config.yaml
n_head: 2
norm_eps: 1e-05
qk_norm: false
init_std_up: 0.0202
optimizer: "cautious_adamw"
lr: 0.00124
grad_clip: 1.0
train_tokens: 166600000
Each number is 128 + 24 x the weight over its row's rms, rounded and kept within 0 to 255. Layers, rows and columns count from 0. Numbers have three digits each. The size before them is the row's rms in percent of the matrix's.

# layer 5 attention output, 256x256, rms 0.0448, rows 109-217, columns 0-127
099:114156138129099090120127156088119137134149114156131141125142149124098190133137149136137130187117121144135124138135142153113171119117123130155126115128123096074107145122108117092132129141112150118120089124125161106116131156133102122113137108156116125124100130103162127110102154163142161120109153118104142134145153127146097098139124119130126148119118098163132121118103123111111121092087
107:131140124127137126152096120103122115103118140159144152122145124141152130108135093105136112142118139117124152160144125149156111127136144127109123129112134125107106133159124142139105105129101126124125101098135165133136120125098140128118106132120095121144120126155121126130118117124127133117128149072133160089109097139128161110121101150138142092123135105113130126160123126119168119125130
083:133142136116124123116102144135133136148121115133111123106147093118136108123125121124128132108180133125136114119142125124089139125134107141149136116111124138138150136121134125139120128138129129127145157135115124121115138117151124111123136112159116155114148131126123132128109105112139133112114130120119132142123150105169104140109138116132138191119098109124113125088146131117111135107119
117:127120126121144135130106159087115146116131115144123139116140106111125125136144120114129110128119127113134112139130132152109119139148111134136148124111093143156145131120140132112142131152139106122131103124127138123118132152125132105111145098135129125117133119137143110134095138126124136089124161109116125112111125102138120121142131120123147149141123126111105127127114137111115141107132
098:147121121119147156096122141134104123126125151091131149123118122162130109100117117149125110099099115100093138135134104122137108124110117125129169099169158149077118114145122124126119146117151133113139171138112107172140127124127147114132105146140137084137101150144089126145149116109113077136143114094145124129105109136116157129128117152148143128119118132128141142141120142144120138134162
104:176126118156128088138137119122135100105105154146138115098090123127153131140159146102151127119122161118120121168111127112156132126093157126119092134131140131122124146119120133154119128100099130150136107132117121156102142159123125130130122099145129110162105133160106105122079140160102128153126077128132156104124088137144159126132123121153160135122107096128108094148161155152149109122135
093:143109120124126141130158143075145128078108136103129141097136124124102118111100117158124133143116140161140142120112167137137139140127139131136114117148127122114150117146112119104138112129106129176124123178110133138101141132115156119128110158118139121152132143141143084120123118141127081116135151145136127124113133109103142102149123093120138134125116095130093127143092128149143106118119
121:122136097119124145120115130115113125124133123118121120117134119127117148084126134133136099139122125121087116124128131104111153140135154133132140110129140120147117120127161145141129116135128132115121122133146146134094130139133132125115129125159138109138120159146145128126107120112138102120122152130129125121143108113118138107120135151104138141099103116141118127147135124135156127128133
105:133102111133134144119133115152108119119145116115106118143133131156109125087117146149107085132129123160133102132168141107104160141153131107119122100136111107148110111136116145107137145145149139166118102136132148122112129142136149148107142135141131147135122090160134108121142146134143110108101139123124111136108119111097108128099155149109137117115119128144138146134140130135151116160128
101:151144120131114119114103159142149131108134143134142106140137125115116127110125159089133133131128149143132110131110118143125123125115127144154122131136115134103125129139115121116104116132126142169135117145141113124137156140129111110125089126129162139159138108132126110127129129159127156118123102122141132136138120108137112132139129103130128130130142133116132099077111151129124125132114
088:148131132131148118105124122146137115128115137119127127121130112115132154086108127145150111074108117112147144125088109133119138076102119112132193144176136104096131120176144115139100123125144139109106173144126123135185135113120106138161103130105128116176110151122124136126155163109123097137143115089165137136111117118105167089134098138158126087137143131130115121162096142138169124140126
082:108148135108105111128145119120140159139114107145111132098154115113129130101113168140126119107184127147149096113137127109129128127169107136155124165090132135152135114122157126147153096161155127110095117107164135137149108129147156127122137106101119127077122137141126141148124130119143131112116153142100123100143136122165122167094120088104112159152150108153116106099114114144109142118107
088:113126110177161144124162149137097129146148144109091106107117111133117138136144135115120138196142111104087173148154129090136144126131118125118129126120148142126101129138114157121147127128126134123122117112106110126139091155115092122073126118153132117109111162088126104090145120121112142129110123116119081151135125152158072128118108136144121097138110147189155164156136127131117139127119
077:132154129108139141113145118134143152103132124142155119116106084100131102107128123128140116123130136135108122114121127123084128071115112157143149147128115145140150118145118122128111154152124116118134100144091117132152132095145107125104100111111160134127146120115123141130134114124146152112132148131105102115110115088142121130139126173119147104116135154111108103120119154112141122148140
088:148143149117124157157089134140130110117126163139161162103148133105140130135128115109150147093134133128118129148079114126120103115101136142112136132111127142127137127164145127152088090124106122146140135121119121140111128131130143104141113121112144139141140107150137140131126133107151133150155131157121125103112125164108171142120143157159137124106129136085107119109147139115128118109120
098:128123132129124122124155130112138105141125129119122132115122165126145115154102110155125124152122136117129121100116134134174148138100143098130100122154119117107136143109136135107121129137122132117141133132136133137108137131132152113138139129131103105111117135103112127127112130144147102134136100132133138143135157126108145130118145124101156130140098128134125136150127140129136126106133
094:130152122131109133134110110152138125149125121147141132140137146109140154157114130154145133121134155152120105089128107150105127116134111123127116124104125112100125148123130106123118119119133121124117133093141140112118131121143123142156134118117111151133149112122152168161141138131122118118132144144108128137138154164124110143126130123159093126133149119106122122136140103107113130141121
094:108108098137141143149153147136081086149133140148161168153100116085123137146123165131136133153103096124149104137143139112136163135135116111135100162146128126167148129116130110113156111110095114129129118095132151117096127104152161129103136104118113085157164181100150131117129124108113147159133133127104100150130140142127117114112122140137089084130109116148108124165185144099131110144108
088:142120084139126151106149110111135110114113140127115137117119135147145107170122126130102160120154141159129117152142149153153106174132153136132121087101151130109137172105109120118129168117134114120154090143111158109075134117116155142100125130184161151111173128128138143121137114156136108125121117116100103130101143120099115135153170134116140155132099095128121115077101113087135109115144
103:137132160141142077116112122126124127135151102115120117130124133111138146130109117118124137144091129117121125112111114132148131112117132124138101130136127134133127126107134130082141131121126122119121137114176122123126134139128142112135164114117117108126137125116140140126098124161125142134139113129125134142136155105155116130149134110128141120140133127103140131138115120114078146113101
083:134132132132136153119079108143120122135134127136138140144154132082127119133124121105122140105131118120152169129102127129117126118121117114146146146116115120101109118186130138138108120101121143135136163126120121117128125126102103130148118133106104131166155149125146143125141157125117117105126123120142120132113147147113126127143115113168108107143143129110100138133128120121137131148122
097:141121137098114123156159130098130121139108138138129138112132147131140145136123135146151168151118130115112138121120126123146113126107135153120151124133121116145132131129140124149114117110147152147152129127125120140130138091144145128147112124126132122117117146079137133137127148096139118154144133125116116117134133136135125145128115124101106159135115139151128136133155127154126118120146
094:116118158150153115120124129116117152161147128110113147127124105140116145119126151159108096150135110096139127106141115111161143146124114129135099140121159108141122125139102150096131111145154100125099163131101088119134117152144152117100157150126106151121104128109127121100123122116126129125153136117157152150149114108120124115132096125107116100155105124125139139152144121138117130135110
102:127147119121136130146110137166119095129147141125139134127145141124150130153139165086131145115128105123106129155098088114151114139143131127115110114122165141110138154113124133126127140116137121145110129112107100143122114111148116138135128133099144115137132106159107128107137139124114138153144122146140124137115143162128142146120167148153136136126121115098159125115121143106118119142121
106:112153105152151101094111123158128090148136122135124097116098127110157114109129150094095109116144100106111132130134124110126098134144105137157136132136154143157138123123148134157142135100124134098108103135140120117144099102136126126112127083115125099108130145112118137114124130136119128135103082128116109150120130110134131139144113132148121141126165141143133130106140131123111144128143
089:101125097110143113108107163114116118129169157115131148103144122103127131104121180118125060094120112114119097125080125115130114100156122148148151141152143099143187144169111138117133121124127097109125148166095144159126156124176144093074126109114144126135129153144123108109145135100126095088134147151114110121098123105136126094131119158149163147113115103110082122113113134104089129108106
104:144109169144157090124139137130141129151134126113107104114111124126128114121132092124130110147116119106145173137134148124157131112109117121144143154136089119152110104153127129126126138139146135125136125141120109106151125123109118130126143129127100152114123128086149156101107118136103139110110123121145122151092125114134140109148107137146128098147130134131098115122108121099147141121113
097:129129089108101154128169171140153138134110102141135116135127165089089119121125145106121131156114144147094112123152135147118117150135135139105138145126100133139119146112124120123129104163113165151137108141153119128152143114105105130138098145136132112134117115119117138140142128116133163124127133113150132138181111115121072137113143098076083160122135164130151120119129126161141127124127
106:143139137137110103146151112107128148142121158165136117113102144108135170137138136117135131103170154127153126158101115142154136124137124120130114132125142145145162165080122109149163143149132107101112124101124118140107129129139134122118154100120120150122127115116130114115092117144112153152124125149117128096154146112162135163138154112130130147130119108141116097115127151106093129113131
100:120098127130151155162119137135097116116192145108139129159104174183103117147123157130102144119122113116099098133106068102147130149147133126127124085154145115107122151081078129097137134108148121142133152124122106147095139131183136113137133150146137103152114095130108095109131116116116133174149109096165134135147163122141123152075169141090157138103093101118167144144153182132097115140141
099:115131134103128114121127120115135122148123102121113142132167134092149138150095170147117164109147109128152127095092127134149134148134128140174138127133135110117143127119134157133131114132141139103130165135152124107125119105121150119142123123103107125128158156102149156127154129139128110111136131125132124141137162130157120136123139124106106200186074105139126154100095117134119154073093
092:118129150147133145113118124151102121116128116115140106131139104102122109117126139090117160135119094133103170102148142115120141157136123150149146121130156151139142133145123127141128156138123123105145162104133139090118118138132128129097124106123173124100168152090121149114126107098129139096104133164107063134125112124122115109139094128118139147139129175131109132088119116102152131142140
101:141141145099139127127083103144168107136122131116143121109162117144156087138105125154129150069157135115128133107093110124137087114115144149147133108117124163140139116138164091163064136103123145120153168170115111112163140084135155126157091116121138140114134134149132168162136154165142077142161106141120148146099154110096180149142105128141163126127142084099113096130136124144157122141115
124:140121128109123110122115117144139118124148132098100110107134131163133137124093126152108114114128141132128154134125133103146119125122133101157126135153119116107121112155127153116121133099136128131112133157109127132166108122129113143135123151095119134110109105137120128117138153153130093115134107119138143133113144118126123140139112141152154123122151113120155155130112127137123147129117
088:088134112161132123090131145142126126126142109082117112107097136159084111108157115116117114118116126155117124135120134113135124139143140120140155140162143121119092100115103137127148137115146122124132117145124101126141105134096098126130141147148149139117092117147120124119131107151122124132112094153156145130137108135135133113127143120147139127082139138116132144108117114137115160126126
089:134132107128104135097143130099132119155101142137109111130176133103144147126099138152130126150147134130134144135156146149123124154139163140124122142113125107142139138141147128131112101112139137120124104123107147119116143109130180117108132139133123160121160142053133127144108123135134123132131151123113092132132133100114111145147121116119091158122111130162123116138126111137120139130115
091:165107145151177142133090148125107112131168163134158150178112094129124154134140149127131127111108102072123120119121075095128116134154136168104123120141145141144155160154102114114123112125122089114109181103108109148117136099163151108122110128109143141159154153107152129117132135082066146142180136129130114133116090116137113094142091166138125101120126162097124140145142172096090103126135
103:170125143102134130157109107164152113137140119135145130141143153119139137130082137143147140108139134118126133095101118126116122104097130111140120143149095129128129131133142120123093119125107135148163177134128104133147146124148134120172119149088084128159125106121134149135132147129123121144164103125139158160138160111119119139107135122132143108147133134102135134164137147142135121136104
111:126141090110092100113147109120155117127120155149121125128116139130152139121143138132144094110140162125125109147107133141142138118113138125108128140148123107119125129143135137143122119112130135095120114155130144170121153105130138117105107108121139125148126129130130132132108134141138132143128110145133116100118119120120149133141133158123121154111133124157113095107107128125127127135122
102:141124140134134114103115133147146128119113132098133119112128128124139117135114127135120119099132138123125118123124123109149131137136168130115141127126126143151140122116146128123113109121128103143129149158111100149132135117149143143147127141131131133131131133150114139157122099137119112131156122180149141146138115125112160134135136123126139124106132120097121119145130119152133114132117
094:115135140133123120123142134112152091110089126134132138094131118108142114150130097099130147163155132135152141126127158138149151143120139151111066102114162153159137118135130098125107151103112121122136093131103123111110136134105167130120145124136157108094155126137110131128105125151139127169115138147096120132101129128115170092154111148148129112124102108128134105137141096099134105157118
113:146118117134125106126121104120147116107108128141111130106134115113150139125090146133113119103130135133138127121114144125139127144147145138159136154116134099151154115151134140115125122115141114136099122175107116126161137113123133138126129132109107141137140150116157088124109119104132131105128112116157145118110138089126135132133129120146139147152134099111093151111098115123139129120118
113:153111128119134164110109160147147147129140133083120111135122112152104128088114108131098108131117137106095120110124090107094105120121153165117187102148101130120133116126138135138109120152157136140121138162147096137129137112169123111148095139133158136134106141104143098121119116092105127118129125128154135141122112079137110112132135148107127135099129138139139133104086152168110136086137
104:129165121134125109134101120152157099113146150134151142114111165123143123144135162120106124097127143123110101128091093134157117124155136170153107136128159132112134157113105113124112111089108144117136110121142122141129135108147117085115108112120137091134138116131116136144135143149120130144144093113136139115114135140148137154116125147159152149125133120111149134117131146123110117108132
090:128107124160144093092146110133104133173138131092098104119116121133126165129112130134107144151112123126153146084096107110165144151099157123146123094141147100130106133131116155125131141110173097134109158142133082117114114147138151129147143135143137166140134143088129095096113119144114125109129110156148106148133139115165101091137154146141135146159113117147141151089121126141086179084121
102:152114092137116126137126128146123104119122128143136147136113148148134136115099147126128091080119144135164087143141095135133126130162118080104106143155123097111138129129122130116150115108108118128090116113162124133145125126154115137160134135097091129156122088173121116138119138131090141145121118128174169127122123122126124150092142139166116116113161109097136147148107138129110145143129
115:129168142121105095124124117122122134122123135143138146122129144148141143120138156135154112098106137155151124138094126146154139111114125114137116136145135102124124112141107107132131120111128128122119136137122134140126140134125131124138147118132118136154120119140130118129126152140132136141130108151135132115120128124144162121134121145142132126127142089147109105118118135129117125140106
091:127120123155145201142160123126119162138105105128105113118133069132090100108160098127134148119162132112155163131158122127108127144145100144111138115063118167120137111131147124169120118154130129131115140090124116096124110114129149145130111137131131162111130148143148124145082104113130123149130172158113097134106097108124116139140113101130109143139131151135133115124139110178151129121146
113:113127124147132128148129119094107114137141124128107145102127156126123135152115141136125168109132149154123123135087116119164155151138117127127092095133141117124113142075122129130148133120129132118118130121127125116086116141123127129129135104158135101141141148143114102124104130148144107173114098111135133134135170114138127155099149115118137176125087088153117133126140128124119129117119
102:142127148121135133166133112115142119135109143148127129144135132114150117143116138151119144107135121122107136121134128119140084141130131145148141150108107129150129142162127127150114110125116145139133137129127129126160139093132111121142097135089123128140146140114124135126158139105099118131151131110146120121128129124130120139148096116135135148148169137130128145128132139126143142156147
094:159121126119146126135124132123150132071131153129178140182121083120127126125157133121146119141128114097157121144145125111121137114148138135096111123129144168134137134160121138109135110142108088132110124134124128141122145127132141110124097139094158140162144132150146123140122112124099156122170171150132125099110092127130142103152129132125148087130137145099143101144118158118143102141133
107:140114171138117140143149115109120111139117137139134141142149117106144118146110110127146164115127142118094119115140123130127102154101157174113133141090101155144118169125127121136121110127127119140157150123120140141109156127111153129127117117130147143117165143110123133149123117100129151149144133126115113121136126159134115153137125119113131137117113164103127130133182129125124105127150
091:133130124100112155133174115133121109118115140128147154145102158119142094143121138143106106112115135158128119133150149130151129128157106092141088129096115119132118122119135114116160150130134123157111118116132148114075138087124153157135122120112136141119144098145118120144148161127138118110103158146103104117086142132115136163116146165120122130120114090125114134140157126129136138120164
100:108129110121138181155095106144109117121158120158144140148129121107111121143128140127136128140149147118088102094119112132099131118148100132138141137111085102126124177126128138132133125158135116136146138095117144133103142147163110121113146081133128134125156110160104145129145136127128123117126104101108140131154117146118080132081127154114133132106127157106112156163169142093144145126151
109:107123097139115161133137119145131144120121139134130123134112144138116131121142134124131136127135151150104120116127111127113114134126130124126126133135140121119098128130137123123158126112132143134124107117151127134105132119149107140141129129157149125150117132114127118137147122126118137143119113121130111124135124129138098132124140121120104121114135132132127119135129145147146128130158
111:136135126143113140136127123144098146150135120127093109099135143148114140115089105149127110102129163187103095117171134118090151141154128104111148122118089105120126143101140137119132136155147115137119126114114128120109115153104111163144156136143124148126106070173135119118134142138140115126108146133139139129147130139120095134090124125145117156094148121118121134132136109133136128140116
099:113135118114136123137124137155152122135116112136139077111136121099137132113128136120122115125139146112112110114132137135142120133147135138151127133103121129152150135103137107162138111150114129138118131109146117135126125135138138151117120129098103140111141112147123146143087112156107128117133143141129150135160103146145124129101108130148133150126136125117157115130124122119117149108125
115:148107135150144121156144153100127113117110141102122127100123130167150131167104124145122182112114127117120139125121104110172084181145158152116112120139139152155161124090137120135126112109105127142126132136129103138135123098124156105142113163110149119118128135118130105127117097126108103161158123130144135122139140122127153155151118113116151142130125109120129132138136137148117130117134
093:140127159120136129158129100113121119119122139163138120123133130084149120125128142113133139132124149137088152133120158145113149112141114131154125136105090143149146130129134093118136158129100138157145140110107147109122140133096119145108120094121119151142176125126147122156139153125115138088133127109090086113108143140143104144116100115139152135129135149120084143141147136101144108141144
092:134137099137119159134139139137095131146133136109159141111115126117101179098116132137159113140143124160140135119119130089107191109111136142137128125142137121108145140143127133138129115153098094137149112119121136112103104145159152117118147126142156177136147128130126119107149112109143108141137152171108118128131121154126139122099137160150111098112123128114101128109151135130127125146102
091:120138112146125143105155123142115120087136124113101136132135103125127107113138147133145104109112105144142151132146152107125160124135104121134110156110122163125117113140127140137156101132127131128098122108135154149112111123095139135093126124128115120112142159159115123131115123131149129129126157144115087140105111147114131153135139109124136122139103130154139135147138116130118138158129
109:126139111136131114080112110140124128149151115108121142128111151120134154131121135142129077127110130119127124121125130112122174092114133114135124143145141104115099121121137157109130132139146106100121130136118136125132108147132124115128153124136106131138133130118112134098119143130142115116131104142134127149125139125132136107122125152140131124130120126135144136122122129109115136135113
108:139101126151129104112143120126124126118114137131128108138119106107152153151128157096127152125157108119144141168144122120152142161127154132146100116097166134129109146103143130124148133091121117136125108120121145112114125139127150152119129112138125137130173153148129131131114093160108125137119112120104106142142139133150116155156131111144136140146096108129136118125158135118119113112126
096:145146127118114122135113131102129111133115155134153149102118140158126134132107122151132143111123133139098162143123126122129109114092137145150142139143128120120095114136137102163091156089088139108157132157101126126137122121125115120136114126166146130140116128101117165130157123114127118152113104110109130136130129132130152128143110167144137110110149114133115122101139123101142112170127
101:129155131124110159117137112123110126147124142120145138125120151096125140109117116130165123141092146123075145118138133133102136096089136128126174146124106118110099126173146126141101137111117139104160135095110159133109127147151120128134139100143140115132147130100105162145141121090148126128123126137104081126133126140115123128120124157123119117092130180131105117149151117127132128137154
101:098130145136148139095117099155150131124109091133113143130146081113102103124108118152132104098144111092159104120121120123103147116140108146133119157135139121153124114160149132132114114127148127090121143131140126144144132131130118124125136116102123099103115158138114128133108114136147124143129105091126145137129119118107130135128099116141117111140113116151132131156146120140145126141087
095:147097119132119161136144170138111116121112146123141136145117111117119137117151125107099122163117105114143123154165140143137131160138123125094123126105148136149138137143115113124129113160122133161130118118147130119118145152100151101107104144113155103133131141144134105134124108110123125129132168131134110112145081152108144121143129123123121098135124162140151127134142133145153111139159
098:147146162137146127127132125123121137134151135125116138100141102117133093115133119136158114120117153123111127132126155133114124096118131172132138140108093162099164138143133109128122129147120111152144127143071132154137137147119118121085117116131148117114142130140096121122128125134152137132137119111108133137098116115123131142139102113149168136110117150112108112129131136114131113136113
081:153107158119145149134137082123119141117118109107104167136168115110126091119124137135124121105110092135158164117120179142158160142110115123146138141116097137130131123160119125098127131134147101139146192134103135127133151155115182121115140134120114141121150149167134120133129112108150114080141148163115120137081107132121162117115128127102161125157084110103094166138108110130162131151115
081:123151108093111155132082153150114115106141147138161147133111129114130146149143142124164123117117136117111134115105104134113140100122104129117125134124145118115121154141124108120124123134110133112121141105119139151116141115164109102127138113123122110106116131140108157147128144106136113150159135159111123108145137154131148121123137168135148133110118135099139102148139153117120123140127
087:143123138138127086086111142115137106112136150128122134151152137104146115096122138130150134119102119085111138140100114107130129096126149155138164169147149121121111146178111151134133074087173162137096152137127126183162152104126150105164109151106106086156091189085128114121115119095098142155155106131184123138118125124150145140140135114128118137127119156130147135148114146165107134132121
087:140114149149170125108140132119113132118122130129120163151131097125121117117134140117101104124111070095134124127136118118120116117130108132122112150135162106145131128164104152124128139148121109128105143133131103129154130139131126117116131139143123100143104171122151112096129116095099130116128139111159124133112092105141134105146107136120141094164126137134128146135111139131133129134136
092:139118154133128157186128094113125158125127130134143142147095135149121139127144096141139145144079156125131140129129124142110150105095126131112154108147091085125100103138132136154113131127105138128137145125150127127120134131137090124159110120150122125139117115123153098140120130090120140126123128123135132102120138137139144098128128137102137106115147152158105132127131143142154099096130
101:121160152089111131139119126138142139139149125129148113155158131177119146134146151150150163141145102114106129120124099106113089120114125141108163099133116131127102103127122122167106112145135179127142171130118109143152116110134111132154093134130141142127086135122138169144145157117120127148150128128127145123146148156130124149129129134121115150100137140174149108117134144156139127116114
096:135125126166146101141135142135105135164161140117114112117115119165131168126132157140131127142140129122125109147144103081123112124141156126113131112134119133131142142096115152124143086141135114141107117122079083147145079119139114143119145159119110160129113100132103108103137144135094146151151121107143158142168137136146099135106119159155112142115120129128191151155160144121095156101108
124:134156106128093120113139126123152144141111120125134115103126146143110130090106118165132104140117175174137112117132159140120133108128142120136170139158090114120142104119142110127120124142127145122138106176127130135152134136119109114131135124127131145119108105132121123147152138150151116114112120138127148128140131104111125127118130127124124129108172131135110113132102109148140134142103
098:122086108140142162137166121138097115107149130124131121173066115161134121162146089136102099156129091109131110144154137109086123119126099062083131085144123142110162135112112150098160162146128106109127130107094152136109103130141118152106140131119137102115113104162107120097137152107119113120134130134109126123098117146089144123112163172125150098104105159109160159183138152113127134113176
089:146126120125092103129119133103151099126104164157143131103142172128164156139112129149121142106149176119137107122105121158167121168122163135121106109116122144148129132098157091149108100109085149125151128128150137136089153111112174123155122119122100143136115142120147137175108131153122100148148130140121149091127156162112156163130136121140141165138121095127119102153132127142136105103149
115:120139138146121095161130132129108137131103106140123161118141141121138165164132146108140151119107106156156144114105129128160119135118118112116094151123121124143142125130143141122141106156112120150116133096122123114131104155105139147140149131128090118130120125150166128136116145124143133123127129151119154119122116172150140140135108120151109135165143106106115140126146109122120154113108
090:117116148144163091112148118128141102122120130114124089114110146099135140109129130113107114096110120115117106159113149132156126138117154115145144144151131117148131122115124119136116133100120125134136130181128127127154138123091119132113116133121131110147125124126130120123114108162110140130138098125164119132147119131122171133136108114146136129107121126126133139138137124119150125146116
094:144120135119100146191162114086120117160120140149146164093079171091134135183079122160129125142131164143102097131144142141124160114125122107145137171129077078114136158079138131119153138129095110139153098122096142118093133118147100130136155094139088120100141101130097132135112125118140113137106109122116148124143175144135130153059151147113131141119104104121068147139170132110151108110127
103:139090114121130118131125122106145110128113133138136135166151133119119120114152105113117118154150125117176119142137153142127126128136137110097116130132106121141118133154100131121128120136109145161139139120142123133117147138109178142154128163104087137165127124140166102132114140129094152116131164143146138110122098136130116090110133131109111115145140140113147137142119123130139123147148
106:142117161146130149121155157126134140132104159089118150109111124145120123112118106149096119159099142122100158145160144137147107127102131123109138142138155119134076102166126137131102133154120141139123142142159104117168134155099103103132104165139134120135091165101140119135170097121125106138106131081168131127139107115125138126175101106140108066146140136173128130129128127176144122128153
096:143157163132135112107114115096107118168140150137140154132126114123147161123100131151157144136118154093089121124115103150106122105108118121147142141127126135119107132123131108115115136131135104099124141108130121122140126129156123120132143110118100146142121143070117142148118128105116141137159124111131116137126159108148108130126117139133148119148141144117120136148135133115112137139139
080:085112123131134130139119107143105124103141100099141110120124110161131122142143116099120147145106124129152147139132133112130132123138149144105126096093133133118135103115131136149149125108130119140109124131142135101123090119128125166112124124133138147115143122138141135113123132126124133104122160153115126109105130156135145115145119143148145100105140123135135132101129108124142143083126
096:143094120155134171150173113148139154119070123097120094112121097112144113140140066137152174147088145117130151123155152135116122139062195157120156109100103146104132098138176137168096127099126169150145111139130100114145127112118109153160090150172123119136129169104136111138084087105155136123135132128141109133098120161122148135163136090153115153151086141127121106120120130188190121054164
087:159144130142109128139184119130126123133118146126129134141119140148132160136114152192137120105106144153127094135138116126143131115130125116098119116113120138132135171146116123132126111146113130156096101129118138149132128109132109142134126146112131149131118098138111132143161160112128127161162143130151116133131146164109114171105149137145109117134129110139161143141143143137118128142144
096:127111115136170123087142141123086126122166130101108116143129094136124117102131157126081127126130108133118140152144144096137078137153105122129154125132157138162143116140094173109157137132158098134098132159148104123153115117114121127095127157112171126145121144135103096095181128142097121121128162137158106130126100092133113119157123117117130126137149127139160151114107122149088154173147
095:117138107159113130117156129155142071139112138115135082109087139124140130153141113115127155125124128128066126131144139103147126159110173152117116114100145151121117124092153130174133150101118125098141090126140132132122106120104121146116131129150152129121141136113109131122116108132128127154107098147120113148150122141130138145139136147140131143088121137151147127097142101108114144134141
136:136150136118110131128139141122144138147125120116101101119126149156111105111120111136138130157112143149098166142150163113122108121129122147120157144122091139104128089148144122150110122134129147110137119121119164100155119107110123129122110132125135160112148111118120161129166135124141127133109131115105106160122119107117104124135087125124106113097171154153123110126130094135117140151103
100:118103139093110159150114109143104152135120107126142138162133123124114145131131156149104116102161124144135093105143096140104163143127103092140124089112151108122101151115115126134116146165119144116144171105160129119109135153163113128140130119134122135121129105160143156157140127125120102118133154139127132122160146170145116146097152126109111175159118110129144127088139137141157118112152
100:132147143105126127130114141115148126109138142126164121115130113144147119121120122123121148133117139109123136128119107136155094136121137157159132103118133150104122123134144097150120133099121125127123119138131125124139146112132137123118093111143154139113127131124153145158117101133127126108136133104111143124115131120147132148161122127119139140114132116124133100078100135122129122115113
104:127134107083115130142152153135174121141120105104100123103115144112104092099111146122123104122124152142108127129122174121105135109143101140162147148137081143127141082129159118146143159133118161093165121128125137128128127112137109104119129098111121110084145135122101145141161119113156111115089102135089129145123133090147105131125120123113123187115143145146110130087121115127122129118111
101:131147097142085127113155137133141135155094119122136083107114123119132140134147086119147141126121150163126114127156169157119147153131144107089140128140103148113142107085145114139146145147095116085139121123149141110109129147058108141122130125164130138124157112154124142140111100131133154107096138181116119135137107136125138132142157098133098134124137142150106105102090089096106120143124
112:144152148119119124093113136138131123126121144126138118152119112140160138112135144121118133101104138116089140156152119140147104129147103133136157132132161136145095141135116131137141158130144120120109131123168135129154130105153102147124113124125144107119122151124094145141146117112110130119123112112142107117140105120146144134125111125125139127140175129144142122095108123124110141160180
096:137138107126138135120150148160127123153126124108081117093146163150133135132111155135119134142127126150111155117134128104135124120121144128122127116115154109119134122155120147120089132130128153149110133140105103125157104122147139131126119169135122125120121106119121126098158142120154116147122127119135109167116138135127097137127138131149114142113107115157163144094137111155121148109112
110:093134125141152109087141135144130120141131099087114093109132133126099117130111129130105136152118107130124151094125154117147108149140132143151127119148154134132145110117134128116136151106134117104143132149139123100140109135138125134100148131140139101092149148101103134104127103146126118110103110146114121171127129107125133106159122128131131138123115130135134142113109099103119155123099
100:167125153116120134140135148074136124122117151140105157132153104115154116137141135129161126102137151114160127166106125155145138135128123135089117130106126165107153148139141114127125107136138104121099135107120130149128149122124152108146105123110137126135131150152116121151105144125113140163157156142140129125113116113121153116143126109119140132139128134102120117143098143140131119129114
107:125157169140127112113161104123128156120139121125121119128117108151109124150139111139142112167136118140131107139121131126130147138150134140102105144096136140145123096115108129102142120134127084121097110148106127133120121157121109134098145139128132157125127126136154106123108080128135171120146146173126131113147136121137132130139159140118146079105100110123130110131103113128101117123073
083:133116146130140133128132147160121142132126143099166163110081105134126125128113129132133111108101126103179147133131110125152118097124140112160111128126163143090131121127139133130134138128114083118103129126123108116145112134169093153128119127132108141112120135129104127119141112106128122123134138096129160122111120122127143130146118123167131099144126124078131114132144137139124106095142
097:125108112123140105149145153105138130126153134121111117097098136124121120142107146130101130125128127125103107138108135106149101132154118140155137139144119129157155131088115146120184132120159108124120093142113116147137116112159133108099150110127142100091125134114097095100131121127133122135119106109124147130142152082154121144123135126108159156129126131147120141113146143130074138117128
096:144127104114136149141138141106125115107107139144120165099109138140135098113137126124115109161110147126120144126142136129149139144147129137126102109147140125122137132125134108124118142114118132159130095129111136134098140121156160113127124104170151083120124134139112115134125120121146099157103115120110119129124116103105131107113108155100120142107097110144111127150141138145171109111160
173:127102126193161129122144120170111138155089099074119089075105074103163146152109070121161155106120109112155187086122130074148106109085140112126140121133130141112177091130205157166126135093163098121090139135100072083154065098122119196166124137132117149102125141139143118105081110095147115123118123176136128172075145157141178124169103102191100105164123107104110132136138090145123174089139
116:118128123142119140107124130142108165148119123101128137127136102139106155108156127137147121115116112130137145122131135096102152097119129128120132098131161122102128130164132160147109133147146123121114159105107135131137101149121123155125130136149149155131114123158118115104133151110144111116129145137118143109108079125137135099137101125155111132115104138137144121122137131150126136092137
090:117129143128135133123116149113111121096144136131139128092135106111115130150156127108138144164149113105125143115141119108113110150113131144112110151108146154139134151148130136160122088128124130128114124112105127130116126149137129117128139118151146119112078152132133151108106125118120135157143110134123141119155107151150123119140098118141111134097106137132118116125151143141154144084127
086:123126150129153116124105143101115146162145114123135145118141114124119165112137146127108124131144111091131124134134111109152143145135137147131120111118150123153148127108128141121121102170131102122110134134125108126108107137152189103127143127119121166128120130125163120114093121124131139144148165143121153126131133113151142121106127146117118132114081109140124140121167139154097126078108
103:151123134123118127145140076114124136124119132136142160157104138145153134142144130140128117123126138136159116123128120117138136116117123130105121104120123115149143139111131125132122133130125107149127135125115140133097150120151165121131139112129116127145144122165133109131126125099123127149135142155113117113117122126136151123129137181099138116121108120149141124124158138127129117111142
099:139132105125138135101092100142137109125147133147145139130121126146147121086127116139130092083141141095135090124141086110117118093133147145125129129139137128144134136132137123162122112109143132113105115123162109162109144085137143133148124116131112107126105144135151147141106146117118121144157132117141157114111118133119151130112115146140094133102128106105141085153142143128123117108159
090:140159155087117101114133131124145118139133139124135145117159137122162115158120126126157143106106112104090171106102132145159087115112103115151122130106128132090132120151140128116139142111153110138130155127102125126138140119110105148133139125131123133092128145135105137141120176109162104083147115132119145123094129146118155130146125122127165137152124090097095135090109111094110147125145